Weights of a small transformer language model: rotary positions, 8051 steps.
Each number is 200 + 20 x the weight over its row's rms, rounded and kept within 0 to 999. Layers, rows and columns count from 0. The size before them is the row's rms in percent of the matrix's.

# up: layer 4 MLP up, 768x192, rms 0.0742, rows 580-615, columns 0-95
# down: layer 4 MLP down (transposed), 768x192, rms 0.0697, rows 580-615, columns 0-95
up580,053,207,199,200,204,188,199,236,207,204,183,201,170,192,245,203,247,212,167,222,205,199,207,202,193,176,150,180,222,218,208,208,179,170,187,200,186,224,196,217,182,203,177,248,204,195,160,192,191,183,173,186,213,209,198,239,237,222,204,208,212,237,212,195,200,179,223,211,241,203,180,185,200,191,174,213,202,238,195,199,209,209,237,193,197,229,216,196,219,209,180,203,236,199,185,158,169
down580,055,194,225,172,230,200,237,221,169,223,179,228,210,205,177,208,202,213,215,199,179,163,202,156,178,211,198,213,168,209,180,213,170,193,190,222,189,209,208,225,198,185,231,202,184,179,198,171,175,230,179,214,212,200,190,207,194,186,175,234,160,225,164,190,177,208,198,146,184,225,230,205,211,216,180,230,203,212,182,209,193,175,197,191,184,216,217,201,178,233,220,218,207,199,230,206,177
up581,052,223,193,185,198,218,219,231,194,206,217,204,177,237,220,212,213,177,174,218,204,160,172,181,207,185,167,206,219,217,218,202,159,178,169,190,196,201,222,221,193,184,191,211,166,211,187,191,196,202,178,216,200,222,154,203,217,196,242,216,190,234,224,213,206,226,169,175,222,191,200,209,187,194,206,211,179,239,185,235,187,198,160,196,195,216,202,202,225,203,221,202,204,225,190,141,186
down581,049,203,179,204,229,178,211,179,188,205,191,196,214,191,206,206,157,194,190,203,224,203,229,237,202,202,224,203,189,192,209,198,198,196,204,199,220,216,175,190,156,223,212,224,219,202,209,211,198,233,175,222,190,193,230,174,196,179,186,201,220,182,225,212,227,213,192,214,210,232,175,199,212,231,188,200,228,195,193,175,230,228,238,220,192,165,206,227,207,210,208,214,219,167,214,241,210
up582,065,226,191,177,220,204,201,254,193,203,184,193,195,228,232,234,226,208,164,228,182,213,205,212,188,145,166,211,207,210,202,186,178,189,152,199,174,199,198,220,205,181,186,225,182,189,202,192,193,217,191,223,197,227,210,212,210,211,238,211,190,231,186,216,187,225,198,180,212,157,191,210,207,179,217,213,147,210,175,225,208,223,228,208,221,193,206,182,237,209,194,207,218,167,218,162,187
down582,069,201,226,216,207,193,185,169,202,201,227,186,187,204,177,218,192,217,192,180,228,192,199,191,182,191,191,203,200,198,166,203,182,216,206,216,229,207,213,213,141,210,186,187,184,232,232,187,184,210,183,187,207,240,228,205,194,197,199,247,241,229,210,217,191,176,223,203,158,167,213,222,191,205,223,196,188,190,182,189,194,250,178,183,191,198,211,186,214,200,183,226,217,208,210,186,196
up583,034,238,202,157,215,194,190,227,214,204,191,202,155,211,206,218,203,180,160,206,206,192,222,176,198,171,147,201,195,211,180,171,158,167,192,174,188,217,245,212,201,228,191,239,187,181,193,189,196,191,190,212,207,239,218,234,227,218,225,214,188,225,220,225,224,225,216,192,184,178,184,208,199,205,188,226,180,218,189,221,208,219,196,217,197,209,219,185,206,201,205,219,224,196,196,153,171
down583,033,204,175,183,164,184,220,175,202,199,192,199,182,198,187,217,236,208,191,175,210,199,184,220,178,200,198,207,229,164,192,202,212,150,186,207,211,181,215,230,202,155,177,226,203,186,200,230,210,196,181,202,177,188,187,172,197,186,207,179,208,176,195,171,184,222,195,236,206,212,188,145,242,199,202,201,227,213,197,191,203,218,197,203,202,206,202,242,181,191,219,220,216,230,185,219,225
up584,036,220,189,190,203,215,202,221,190,215,192,214,198,180,188,182,211,181,192,179,191,197,206,182,167,153,160,191,233,229,205,180,172,195,208,166,218,212,216,199,189,190,188,230,180,212,157,189,174,207,198,188,214,247,218,235,193,240,228,194,174,208,210,221,219,193,184,218,232,186,205,176,191,171,202,207,197,243,215,189,208,222,172,223,207,183,227,168,228,222,211,211,216,216,177,165,161
down584,033,172,176,186,180,195,201,188,187,217,219,159,203,161,198,231,182,224,220,216,205,190,195,216,177,219,200,208,206,238,195,227,211,222,222,187,201,227,203,185,178,182,247,213,208,205,213,218,210,175,211,198,201,171,200,177,193,190,189,154,180,215,196,228,189,187,195,184,231,214,194,215,180,190,190,168,221,177,231,193,212,191,213,158,217,188,198,168,226,215,200,166,227,186,214,223,237
up585,083,205,217,182,213,182,202,207,184,225,169,182,178,186,227,187,216,168,164,196,153,211,179,177,236,207,186,176,210,176,210,231,164,164,180,184,211,186,234,180,184,205,208,231,207,201,219,221,212,212,222,180,164,202,213,185,184,226,210,187,211,205,179,183,220,188,230,225,192,167,180,204,184,181,174,211,187,205,181,184,217,179,213,193,217,191,191,227,212,212,174,190,213,234,215,185,189
down585,074,211,196,201,212,141,196,189,213,206,187,213,200,238,192,200,214,195,218,223,223,221,181,214,204,208,192,248,182,231,228,185,234,213,227,196,185,202,163,196,217,216,211,198,205,187,195,194,229,167,182,210,177,179,191,179,197,203,215,145,192,232,191,182,198,207,173,195,253,219,170,198,241,187,183,191,227,188,193,219,214,173,208,202,186,161,183,243,229,235,175,221,240,191,211,191,237
up586,046,203,173,205,216,213,175,245,184,240,178,185,178,211,243,191,219,152,173,195,184,182,216,199,171,173,166,167,225,206,186,186,185,168,179,187,202,181,212,236,219,181,196,222,209,204,210,207,211,197,172,229,171,229,185,219,180,203,241,210,195,224,194,219,193,207,188,193,222,196,209,210,200,208,190,215,197,243,193,207,196,213,205,217,233,216,219,199,230,217,230,230,221,219,193,163,187
down586,048,230,164,198,215,175,200,197,182,184,225,158,190,196,194,198,202,189,216,166,205,195,192,231,185,177,228,188,221,173,224,187,212,195,158,185,168,200,214,196,223,221,181,179,192,234,191,179,220,215,206,203,223,207,213,178,190,209,190,234,189,198,188,178,197,235,186,251,180,191,199,204,226,200,165,195,229,176,188,175,205,185,202,218,217,191,219,234,180,217,217,206,186,183,183,195,227
up587,038,229,218,202,238,209,211,236,189,239,185,215,201,222,182,225,210,155,178,199,194,196,194,164,209,177,175,163,226,199,196,191,163,166,179,213,211,209,235,231,205,194,162,249,162,224,168,183,208,222,217,215,216,202,199,214,212,183,227,217,188,210,231,212,213,229,193,175,224,191,224,221,185,182,201,248,185,232,202,208,203,208,201,220,206,211,202,202,242,188,196,209,211,219,202,144,167
down587,046,162,217,182,196,179,198,152,162,177,219,178,204,195,199,222,195,176,216,219,172,198,190,222,241,183,214,178,178,202,190,185,173,173,172,208,207,222,226,212,241,176,181,201,166,237,190,185,242,198,182,203,217,194,225,228,209,203,170,172,221,174,190,193,234,234,178,204,188,183,215,208,225,186,201,214,182,178,200,233,189,175,217,206,225,212,220,231,184,213,198,190,219,181,228,190,205
up588,034,237,190,170,200,218,240,244,205,231,174,191,189,195,214,209,226,184,177,177,171,222,180,189,197,174,173,196,224,215,222,207,206,178,178,211,191,196,227,256,183,211,196,230,183,168,180,194,199,194,183,195,201,197,214,201,232,233,247,182,180,244,212,208,203,214,188,186,205,178,202,197,200,173,196,205,187,186,189,216,197,168,198,234,197,163,185,169,217,216,207,218,233,222,203,166,187
down588,030,204,217,201,208,224,201,200,190,206,186,221,201,202,233,173,179,226,200,197,158,179,138,170,220,211,191,191,182,189,192,194,206,187,219,166,207,204,192,184,201,216,249,215,198,198,190,198,227,215,202,180,170,237,222,178,197,190,206,162,226,195,198,188,217,207,207,226,209,185,211,168,160,173,209,154,162,169,243,186,184,190,245,189,188,168,176,214,223,206,188,227,215,187,217,186,193
up589,215,218,171,224,187,181,204,214,207,231,138,198,206,185,207,218,198,188,195,192,197,164,172,179,199,197,164,204,239,226,190,224,178,176,205,199,207,227,208,186,185,223,203,228,177,179,205,214,208,202,180,187,208,207,211,200,224,211,204,216,222,195,223,210,188,203,222,201,180,157,189,222,181,185,182,188,155,200,191,192,188,190,186,214,175,183,191,205,236,199,173,176,230,230,180,186,199
down589,206,234,182,223,217,214,215,202,181,199,189,214,238,185,232,205,188,205,205,207,220,174,167,204,177,222,180,202,189,215,163,168,182,197,233,199,229,225,183,193,190,226,198,204,186,192,191,195,185,212,211,180,198,174,202,231,210,141,192,219,210,177,211,234,178,241,187,219,214,223,218,175,198,208,199,163,219,215,209,200,171,186,185,201,183,145,217,177,225,217,213,191,203,188,198,178,199
up590,041,196,192,186,211,212,199,214,212,207,182,219,199,220,195,202,211,151,169,204,207,179,198,180,172,182,150,181,225,206,198,181,168,160,187,186,189,203,208,207,219,188,185,231,194,205,187,188,204,185,211,196,209,219,187,221,178,203,208,196,201,233,230,219,209,188,220,227,225,215,216,202,212,183,169,221,202,237,199,227,222,216,212,198,187,223,211,192,220,226,204,214,217,220,225,160,187
down590,039,189,209,205,226,200,157,173,199,209,187,223,216,193,235,219,195,199,243,198,231,207,214,255,223,207,190,212,170,202,223,208,223,175,200,214,160,188,197,185,229,197,178,228,200,177,242,195,185,176,219,191,202,171,187,181,225,222,188,226,186,175,238,196,200,209,225,163,209,181,152,217,169,188,192,203,184,167,215,176,191,207,237,182,182,161,214,190,201,175,199,210,204,213,180,195,192
up591,066,196,174,227,192,216,220,191,227,192,211,212,207,187,197,235,194,201,178,179,203,167,187,184,193,178,198,193,230,213,182,186,182,184,201,213,171,203,226,204,204,208,174,199,211,190,151,177,222,213,168,179,184,222,230,233,198,218,210,194,197,204,224,189,224,254,168,189,194,226,232,198,185,178,154,218,210,233,218,210,208,186,178,232,193,229,239,200,217,192,222,191,213,241,225,183,221
down591,057,226,243,207,175,191,237,210,162,157,242,205,176,194,196,220,190,178,199,201,251,223,224,207,189,171,210,191,218,205,235,170,213,200,189,224,191,195,200,219,209,200,184,215,215,214,187,202,180,203,224,159,211,198,189,211,205,236,178,174,209,192,204,222,225,178,218,227,215,193,199,204,193,194,214,186,248,188,202,158,195,197,168,203,216,217,212,178,196,187,211,208,172,233,227,193,205
up592,049,228,205,215,222,199,232,230,181,219,190,192,189,217,218,217,224,151,176,196,180,201,222,239,191,186,167,206,238,196,196,175,166,182,167,175,169,211,220,218,226,175,162,224,174,220,159,209,199,192,208,206,181,221,191,216,218,209,229,211,198,236,187,240,217,224,199,185,222,188,190,219,177,214,192,202,170,208,199,242,207,185,204,187,199,196,179,180,210,202,221,227,211,223,193,146,184
down592,037,188,205,177,185,204,185,183,186,220,187,205,193,176,225,185,192,197,171,212,194,200,184,223,214,177,192,190,164,206,180,223,233,211,226,224,179,175,197,211,203,192,197,222,235,194,207,213,209,194,213,220,191,173,210,164,190,178,183,190,211,185,224,177,178,186,236,168,161,212,248,254,184,202,183,211,209,187,192,193,218,211,204,214,251,179,189,188,207,183,191,205,191,185,200,224,179
up593,181,211,206,169,208,174,184,201,219,231,199,186,146,260,210,210,202,184,206,179,207,196,194,194,217,161,191,201,191,228,186,184,219,201,164,199,190,175,229,261,192,189,190,208,175,195,186,215,188,225,191,213,186,197,163,185,228,194,220,221,206,192,184,236,191,239,195,163,180,187,177,212,202,195,199,188,188,207,206,219,192,193,176,203,218,201,205,186,198,213,229,219,215,214,158,191,206
down593,186,150,207,165,218,194,223,216,192,215,243,181,206,175,192,222,165,212,184,213,203,233,192,217,233,225,218,199,187,193,198,205,218,192,179,195,208,200,207,200,165,223,202,235,204,219,197,213,198,165,232,178,161,194,217,217,210,167,209,201,177,210,185,197,180,203,207,202,166,134,243,217,215,199,216,199,175,173,206,213,205,214,215,191,217,214,222,202,173,193,191,188,239,182,177,216,237
up594,041,206,195,187,217,172,184,228,225,199,184,179,186,209,212,229,224,170,150,192,178,201,220,203,210,152,179,209,221,201,208,207,217,169,178,180,193,184,228,222,199,181,189,211,189,189,147,209,218,247,193,234,209,228,200,226,200,204,234,211,213,234,205,207,206,191,230,194,213,203,204,214,182,239,197,234,187,235,209,220,222,216,198,224,196,235,219,203,204,228,201,184,228,225,174,150,188
down594,040,236,203,226,193,205,160,213,204,220,190,222,188,183,226,217,196,200,177,211,240,193,185,206,198,213,224,206,161,240,178,203,162,232,179,171,210,192,182,199,215,208,156,217,179,199,218,201,210,213,204,189,210,217,178,206,196,212,219,200,230,240,203,234,192,197,203,214,177,213,202,173,195,228,189,188,179,226,203,245,231,224,188,185,211,202,187,194,199,195,226,194,169,215,213,166,161
up595,159,191,175,196,218,200,167,207,182,186,201,236,189,231,235,210,204,191,158,194,153,137,189,186,197,217,190,204,211,235,193,195,203,192,192,212,195,181,220,203,179,179,218,215,200,190,173,234,217,245,193,197,199,186,210,235,186,171,221,187,185,202,227,185,197,188,207,219,179,192,245,215,209,205,196,222,186,237,193,208,173,210,212,178,155,187,205,214,233,183,182,259,171,209,216,182,198
down595,159,217,204,223,211,172,232,206,164,208,217,229,219,192,167,216,176,211,192,184,243,190,210,176,198,197,232,210,190,207,195,199,188,201,181,187,192,177,237,215,183,178,189,173,213,201,173,224,222,212,187,165,197,182,219,205,204,199,175,181,218,202,209,172,179,172,216,201,170,205,197,205,174,162,199,190,189,224,210,185,227,194,206,230,196,201,187,192,232,193,205,191,203,224,206,181,176
up596,030,233,210,196,221,202,194,223,208,213,194,214,223,215,199,234,239,151,186,158,185,189,185,176,181,183,171,196,210,226,198,163,177,169,173,183,199,180,230,207,214,174,200,226,181,200,192,181,203,218,193,198,203,227,188,204,207,195,205,214,181,213,215,241,245,169,194,179,201,199,171,218,224,203,194,225,174,213,195,225,241,184,207,215,179,236,203,187,218,225,225,219,225,228,196,158,181
down596,035,180,199,189,223,240,210,150,170,177,200,169,217,200,220,211,169,215,233,202,184,194,167,217,219,184,204,194,203,180,205,207,214,206,215,229,160,161,179,219,218,178,204,189,230,191,235,222,178,176,228,186,173,167,179,187,179,193,217,179,219,187,232,178,222,218,227,190,225,204,219,175,190,191,201,229,203,211,191,221,190,204,233,172,168,203,228,178,210,230,187,166,201,205,172,223,209
up597,060,227,178,194,208,187,212,226,221,202,193,229,184,223,215,211,237,196,174,209,166,185,223,191,219,181,169,195,219,230,182,167,162,178,201,174,194,155,214,229,201,168,201,219,201,181,209,212,189,225,211,212,216,216,207,245,223,191,220,202,165,241,224,231,189,197,183,206,208,198,201,189,182,178,210,243,180,221,203,259,200,198,209,225,204,216,191,181,210,205,228,211,215,232,198,157,184
down597,062,202,226,165,168,177,184,207,229,196,187,210,216,166,215,224,159,199,236,229,190,197,183,215,193,206,226,225,211,210,200,203,181,211,203,225,210,195,218,240,191,171,204,186,197,186,184,245,182,165,188,168,174,193,186,185,190,185,186,185,242,197,192,185,186,215,234,203,200,207,217,173,230,230,246,208,179,220,172,201,212,224,180,194,215,195,194,166,175,206,184,182,203,189,196,208,205
up598,048,229,190,206,206,177,217,213,194,211,186,191,197,216,224,219,218,155,164,208,204,175,202,202,181,198,170,193,227,231,200,190,199,202,199,187,187,207,226,232,213,199,208,220,170,200,204,198,231,192,181,207,186,204,214,220,239,206,205,183,175,223,202,251,213,183,199,159,211,172,203,214,182,214,222,204,172,240,196,235,210,191,173,198,176,217,208,202,218,237,231,225,214,217,209,160,183
down598,046,187,206,205,198,205,216,209,190,194,187,212,203,178,199,200,231,232,186,196,202,194,202,177,199,230,179,215,186,171,178,200,226,165,163,212,172,208,201,201,222,219,187,213,214,198,208,181,215,240,213,175,186,215,197,210,222,202,175,224,193,208,215,180,176,195,206,240,188,178,193,184,220,200,185,171,205,184,229,217,222,222,194,208,205,135,247,225,166,194,208,227,181,246,170,200,197
up599,197,202,185,200,222,241,196,209,205,214,202,214,193,230,193,183,230,179,194,175,211,161,169,196,177,201,186,216,205,190,215,177,214,174,208,196,212,242,176,184,166,198,177,203,205,223,204,184,166,224,176,193,183,199,174,218,216,228,210,205,208,199,223,205,186,220,198,234,211,243,207,186,175,202,199,241,201,191,202,230,247,203,202,223,198,198,199,209,171,209,171,184,193,218,198,199,216
down599,192,197,201,196,228,192,185,192,191,213,224,214,223,193,217,185,179,193,157,247,186,231,201,187,212,191,153,178,214,193,196,191,208,189,188,219,196,168,161,224,224,200,246,215,219,205,197,205,191,166,226,228,217,212,205,179,199,202,193,168,193,203,206,233,197,203,214,155,186,187,163,224,216,188,217,182,172,212,200,176,185,206,227,198,192,197,219,227,249,196,171,189,225,155,188,174,171
up600,042,216,192,209,188,198,211,222,186,240,213,223,196,204,205,221,248,159,193,217,203,181,207,164,210,183,148,190,216,206,211,204,175,165,174,191,205,208,231,202,191,177,156,226,195,216,182,185,208,199,226,236,210,224,225,227,197,217,233,218,201,224,194,229,209,194,213,194,226,200,228,185,203,208,182,244,199,217,216,203,208,189,193,218,217,209,203,212,211,203,193,210,219,212,211,152,173
down600,026,191,211,217,178,215,151,199,220,159,201,172,191,197,219,192,169,195,235,217,182,191,211,195,201,177,169,204,188,212,219,223,191,188,218,196,169,180,202,227,197,170,177,222,200,216,199,245,200,234,173,247,213,184,226,233,180,219,204,208,184,238,204,195,159,189,207,208,189,226,228,224,213,240,190,203,190,197,190,182,218,180,183,184,215,191,217,189,177,203,209,165,204,214,231,194,211
up601,047,217,185,195,199,177,206,215,202,213,194,195,189,192,223,226,218,178,192,180,180,201,219,179,184,172,170,206,244,187,203,169,202,179,176,183,175,202,229,227,185,218,211,225,175,201,148,195,186,216,210,227,203,229,210,220,219,223,229,206,191,217,199,217,207,226,204,176,207,174,211,197,207,188,199,229,173,230,193,235,212,224,193,220,214,206,197,189,216,231,183,205,240,237,176,161,190
down601,044,220,184,188,207,211,208,180,217,199,196,176,170,193,219,191,189,190,158,178,220,205,228,187,231,210,199,194,211,187,186,184,206,192,179,195,216,157,211,187,207,219,175,218,198,171,196,175,191,144,200,182,230,199,193,195,221,168,206,185,198,223,181,201,224,191,228,218,229,215,192,198,242,217,210,214,211,199,210,233,208,200,206,176,214,190,176,223,235,207,177,170,224,191,178,170,187
up602,056,214,213,182,237,201,185,218,184,228,163,218,187,205,238,203,214,187,202,179,202,207,201,204,235,187,151,186,223,233,213,182,153,182,195,183,205,221,208,214,215,185,195,216,208,175,204,210,197,193,165,192,197,217,190,211,218,249,217,196,175,243,203,205,206,210,171,184,194,209,173,227,172,210,202,215,201,212,208,193,190,200,188,208,169,205,227,179,223,227,202,223,212,202,213,158,196
down602,049,189,230,192,179,183,206,186,178,176,190,234,185,238,184,156,180,188,206,201,208,189,230,203,186,203,238,193,183,232,211,201,178,197,239,179,201,208,242,170,201,157,194,177,188,211,220,207,256,190,206,173,209,206,193,172,208,230,165,222,218,178,197,175,186,214,223,209,221,220,236,200,206,207,192,187,225,187,200,187,189,230,208,163,220,194,200,225,214,172,176,214,206,224,177,228,232
up603,162,202,153,202,192,242,248,195,164,216,206,204,192,201,224,192,188,177,196,197,207,201,192,206,212,214,180,193,277,194,174,199,176,201,180,211,222,195,202,237,243,229,187,197,186,209,221,181,218,214,194,200,170,219,205,187,205,188,204,218,153,197,208,231,218,204,237,192,189,206,148,201,180,225,218,183,202,242,212,233,241,187,189,228,227,190,224,186,207,224,209,192,250,224,188,187,214
down603,168,195,216,227,197,192,166,204,180,175,237,199,201,194,162,192,199,164,176,219,198,183,187,217,183,187,220,187,180,207,196,230,219,224,221,196,164,185,185,194,205,227,207,173,247,149,227,205,232,187,222,180,190,185,210,199,184,217,193,189,197,217,206,188,227,187,220,200,223,164,191,207,183,193,176,164,188,194,205,170,206,180,234,237,216,180,162,213,211,194,185,195,196,205,216,206,236
up604,024,224,192,183,227,224,201,245,184,227,193,186,185,190,231,218,250,172,200,172,180,208,196,199,199,188,169,185,223,212,190,197,159,164,160,204,175,223,209,206,212,206,187,231,191,179,185,213,214,214,198,221,199,231,194,242,213,206,216,217,185,213,206,207,187,223,237,189,204,214,205,212,195,207,209,240,199,213,186,245,211,204,187,208,193,197,214,188,206,210,170,181,227,217,199,173,199
down604,021,186,173,208,217,232,217,184,199,220,223,184,242,183,177,171,226,231,176,206,186,228,167,203,175,224,187,191,177,229,175,221,169,238,215,223,242,191,217,233,190,198,216,176,174,221,229,189,222,175,184,217,187,186,184,207,143,173,205,228,209,203,214,206,189,207,186,234,181,205,211,209,221,210,211,166,237,230,182,213,207,231,200,171,190,223,191,203,176,202,211,206,195,214,226,179,225
up605,045,204,224,182,197,180,217,234,190,214,194,217,195,219,217,209,217,189,184,198,186,192,213,220,221,175,159,204,225,216,192,215,167,172,166,207,161,195,216,212,183,184,173,239,200,179,194,181,196,208,181,204,214,237,212,231,229,201,239,202,209,245,196,221,202,212,197,173,201,202,187,190,209,172,188,235,179,242,199,229,217,201,186,248,194,214,222,178,224,208,237,196,236,190,197,155,176
down605,047,192,182,196,173,195,207,196,205,180,170,195,204,181,174,196,212,198,186,214,152,176,209,197,222,205,196,189,187,201,181,219,203,208,224,198,237,196,206,211,184,160,219,239,219,190,169,216,162,202,176,183,257,219,205,206,229,182,193,186,223,162,191,187,181,187,217,220,217,179,194,186,231,226,212,183,220,211,208,184,166,198,144,219,174,230,214,191,192,217,246,210,228,226,176,220,177
up606,029,229,208,166,223,192,199,226,208,229,187,239,210,224,220,215,208,190,192,201,159,182,201,202,203,171,169,188,222,209,215,176,178,175,192,202,190,199,244,215,186,172,199,240,180,197,198,165,186,231,217,211,221,232,210,227,217,233,216,201,177,232,204,230,203,205,207,200,184,184,176,218,195,197,166,222,197,196,203,221,218,191,155,214,208,201,212,171,209,221,198,212,218,208,183,164,162
down606,024,171,209,215,210,170,185,199,197,227,224,196,190,194,224,201,208,222,200,175,201,206,188,213,192,200,203,209,208,214,195,205,194,210,176,226,182,212,182,225,213,188,192,196,222,199,182,239,188,185,205,212,191,183,189,192,206,177,164,181,187,205,191,209,213,183,230,225,169,247,202,173,205,210,231,250,235,217,203,178,186,200,214,202,213,236,222,195,205,225,184,161,221,198,164,222,207
up607,060,217,196,198,204,190,175,224,212,205,187,191,196,218,228,189,226,182,174,173,187,159,187,196,190,159,164,217,235,212,204,178,169,173,187,198,191,206,211,215,194,173,193,216,182,193,185,196,213,205,193,226,197,242,169,214,239,213,225,206,178,238,241,230,203,195,199,194,213,189,192,198,217,226,190,207,191,226,174,205,200,182,201,241,195,215,202,181,213,232,203,214,250,207,241,176,171
down607,057,194,186,275,221,218,173,219,173,199,207,171,192,180,206,162,159,203,241,182,191,200,205,227,173,216,215,186,222,195,227,215,232,218,206,199,208,195,196,224,211,180,216,204,200,214,192,227,234,218,211,237,187,199,237,164,211,177,193,204,203,178,197,191,197,217,153,182,210,191,198,192,214,216,198,203,207,216,206,190,178,200,208,199,228,224,228,223,208,213,209,166,229,215,174,215,203
up608,024,223,174,204,200,182,180,246,218,202,183,166,174,230,225,238,236,176,173,183,176,196,184,171,207,160,178,209,239,231,202,174,173,160,155,159,172,222,218,213,232,200,188,209,167,201,178,190,198,197,178,201,196,225,194,229,213,238,226,212,183,229,201,230,237,216,182,201,207,174,210,182,183,199,181,210,181,210,167,200,192,189,191,221,189,214,218,176,192,215,218,197,221,205,169,156,201
down608,016,226,192,212,168,223,179,187,230,181,207,193,198,189,196,218,239,231,177,191,202,197,164,199,174,181,192,225,169,177,196,194,214,208,191,225,208,180,182,187,181,221,241,208,187,194,205,198,198,184,198,190,175,205,211,184,177,186,190,199,214,215,178,165,196,169,167,211,205,238,185,169,204,200,214,231,201,182,220,175,205,182,199,156,211,208,171,214,182,209,190,174,189,210,200,178,181
up609,032,206,203,192,238,218,173,211,201,207,189,193,170,190,193,218,198,163,193,207,182,169,205,177,194,190,175,193,225,194,211,183,185,165,160,173,178,217,213,212,218,176,187,214,176,201,185,202,179,213,193,231,206,232,182,227,233,219,252,196,194,216,193,201,202,210,180,162,216,176,187,185,200,182,175,242,198,202,210,238,224,178,200,218,210,214,194,195,206,215,198,208,213,222,184,159,176
down609,029,193,202,215,174,215,167,204,183,173,215,170,207,209,206,163,192,189,181,209,194,165,185,236,149,191,201,177,237,227,226,226,182,195,223,229,219,186,224,231,219,187,175,219,168,201,208,178,208,212,188,190,217,187,218,196,209,237,181,202,210,215,201,211,186,198,175,211,176,203,165,189,207,215,191,175,171,225,164,219,216,186,182,224,200,194,224,184,185,252,209,157,213,221,214,168,182
up610,026,217,199,162,201,209,201,241,202,197,183,175,190,208,222,205,211,157,180,203,182,165,206,205,197,164,170,201,216,206,223,195,184,158,199,179,187,194,232,230,241,192,214,246,179,211,193,176,199,217,181,196,210,242,195,206,221,227,223,229,168,233,213,199,220,211,195,182,204,187,162,210,195,221,189,201,170,202,209,207,203,190,178,228,201,185,227,193,191,211,226,194,215,223,201,148,164
down610,024,211,203,188,205,211,197,180,209,181,219,177,186,205,209,153,171,177,184,195,180,182,178,212,215,187,165,177,215,203,181,189,214,201,198,167,211,224,208,159,212,197,211,211,188,181,213,166,186,226,227,163,212,190,228,202,179,178,242,182,194,220,186,249,188,218,180,236,207,176,216,227,181,228,193,170,190,217,176,233,212,214,189,218,230,189,184,201,218,207,211,249,192,174,182,201,193
up611,017,241,178,172,221,173,185,226,183,221,191,214,194,206,219,234,223,187,185,180,193,177,221,206,186,188,168,212,224,226,205,188,164,185,173,180,186,215,209,231,203,196,188,211,163,185,204,193,175,219,174,238,236,237,178,229,228,183,222,215,177,239,190,217,234,201,214,191,186,206,182,197,185,203,190,212,191,235,186,200,205,190,213,189,200,206,211,212,221,233,186,210,227,223,191,169,193
down611,007,158,218,219,190,206,200,165,216,193,187,191,244,174,175,199,181,241,224,189,186,208,188,229,200,221,186,228,170,182,176,205,195,191,212,229,241,200,183,219,185,187,199,211,213,197,188,218,223,178,210,181,185,171,224,195,186,179,178,190,194,216,211,154,181,198,197,202,207,222,188,181,215,201,189,234,234,191,208,187,213,245,186,181,197,202,208,191,208,215,194,206,209,195,187,241,170
up612,035,207,198,224,214,191,225,225,224,210,203,233,180,199,210,215,247,170,186,189,181,175,171,199,172,193,173,206,237,212,191,179,178,165,175,208,206,183,243,196,214,188,205,228,185,235,201,197,210,212,193,194,209,231,201,234,221,199,225,207,195,213,258,223,224,211,178,182,201,216,202,193,171,194,190,217,186,228,190,217,209,207,193,217,212,226,217,188,195,217,210,230,213,216,224,157,213
down612,041,213,214,220,218,196,228,180,211,205,172,156,160,188,208,181,196,151,234,209,184,194,217,228,180,202,195,189,190,198,203,184,216,219,193,223,178,162,214,192,218,192,215,201,191,179,208,164,215,178,220,204,189,207,187,188,195,210,212,236,188,181,192,224,186,165,233,195,189,183,189,208,201,171,215,209,161,180,204,235,182,177,193,239,230,211,219,170,174,218,201,171,192,177,243,178,219
up613,045,230,187,217,236,196,189,237,181,249,193,203,201,240,196,194,214,194,191,204,174,187,178,230,183,196,151,224,238,208,211,178,185,183,165,213,200,184,209,203,185,151,211,199,184,218,201,194,224,195,204,212,219,222,214,214,237,190,242,195,195,222,248,225,194,222,190,196,187,211,177,193,189,215,175,213,182,247,181,231,210,196,207,232,199,178,212,211,239,223,191,238,211,201,179,158,218
down613,037,164,198,178,214,206,167,171,200,194,219,205,236,215,188,178,213,209,214,232,223,195,224,163,195,223,199,163,228,208,157,239,220,200,201,175,198,214,218,195,181,215,190,191,195,222,229,217,192,221,183,226,182,201,226,211,190,164,208,199,199,227,181,174,218,196,193,223,169,192,182,200,215,241,192,189,221,214,198,185,199,196,211,190,174,173,207,206,197,220,187,195,216,176,205,228,226
up614,192,186,192,224,202,198,222,216,226,217,204,222,179,186,206,206,205,206,200,231,186,173,158,210,212,176,188,167,237,184,191,215,196,168,179,197,223,207,173,224,208,205,187,207,207,205,200,208,224,244,173,195,169,197,183,217,202,211,191,201,188,180,222,184,207,213,200,213,214,231,208,236,156,210,182,211,181,236,159,245,247,203,198,229,191,216,203,201,185,209,198,211,200,189,198,186,179
down614,191,179,260,208,224,194,204,172,171,194,189,183,226,193,208,201,173,233,210,192,193,211,222,141,206,201,226,191,199,215,204,241,203,210,215,210,212,208,179,187,234,233,222,177,239,227,164,199,172,192,211,212,221,180,205,187,184,181,188,201,207,190,213,199,200,213,216,199,189,211,215,199,191,204,171,180,206,198,204,212,185,230,192,207,188,208,220,191,210,192,219,199,193,194,193,208,193
up615,040,232,192,181,215,201,184,226,164,231,178,219,186,214,202,226,224,169,175,183,205,203,218,190,180,187,164,180,209,218,214,193,176,164,184,189,190,219,216,222,212,204,201,207,191,162,207,195,197,195,173,214,201,243,191,238,216,219,225,231,162,212,210,236,204,208,211,191,215,211,197,199,226,198,194,219,177,218,187,230,226,212,180,202,196,187,220,179,213,233,201,213,205,205,183,144,195
down615,040,180,176,169,197,224,223,158,162,220,157,169,227,192,222,166,198,206,220,235,172,199,171,185,218,225,186,175,208,186,171,215,215,160,231,204,238,170,176,176,181,196,214,170,237,218,213,192,186,221,204,192,201,191,199,222,202,161,232,207,189,194,194,194,196,196,200,235,173,201,211,172,217,211,166,159,177,206,207,215,214,241,221,199,223,186,199,228,210,184,196,214,189,202,204,187,206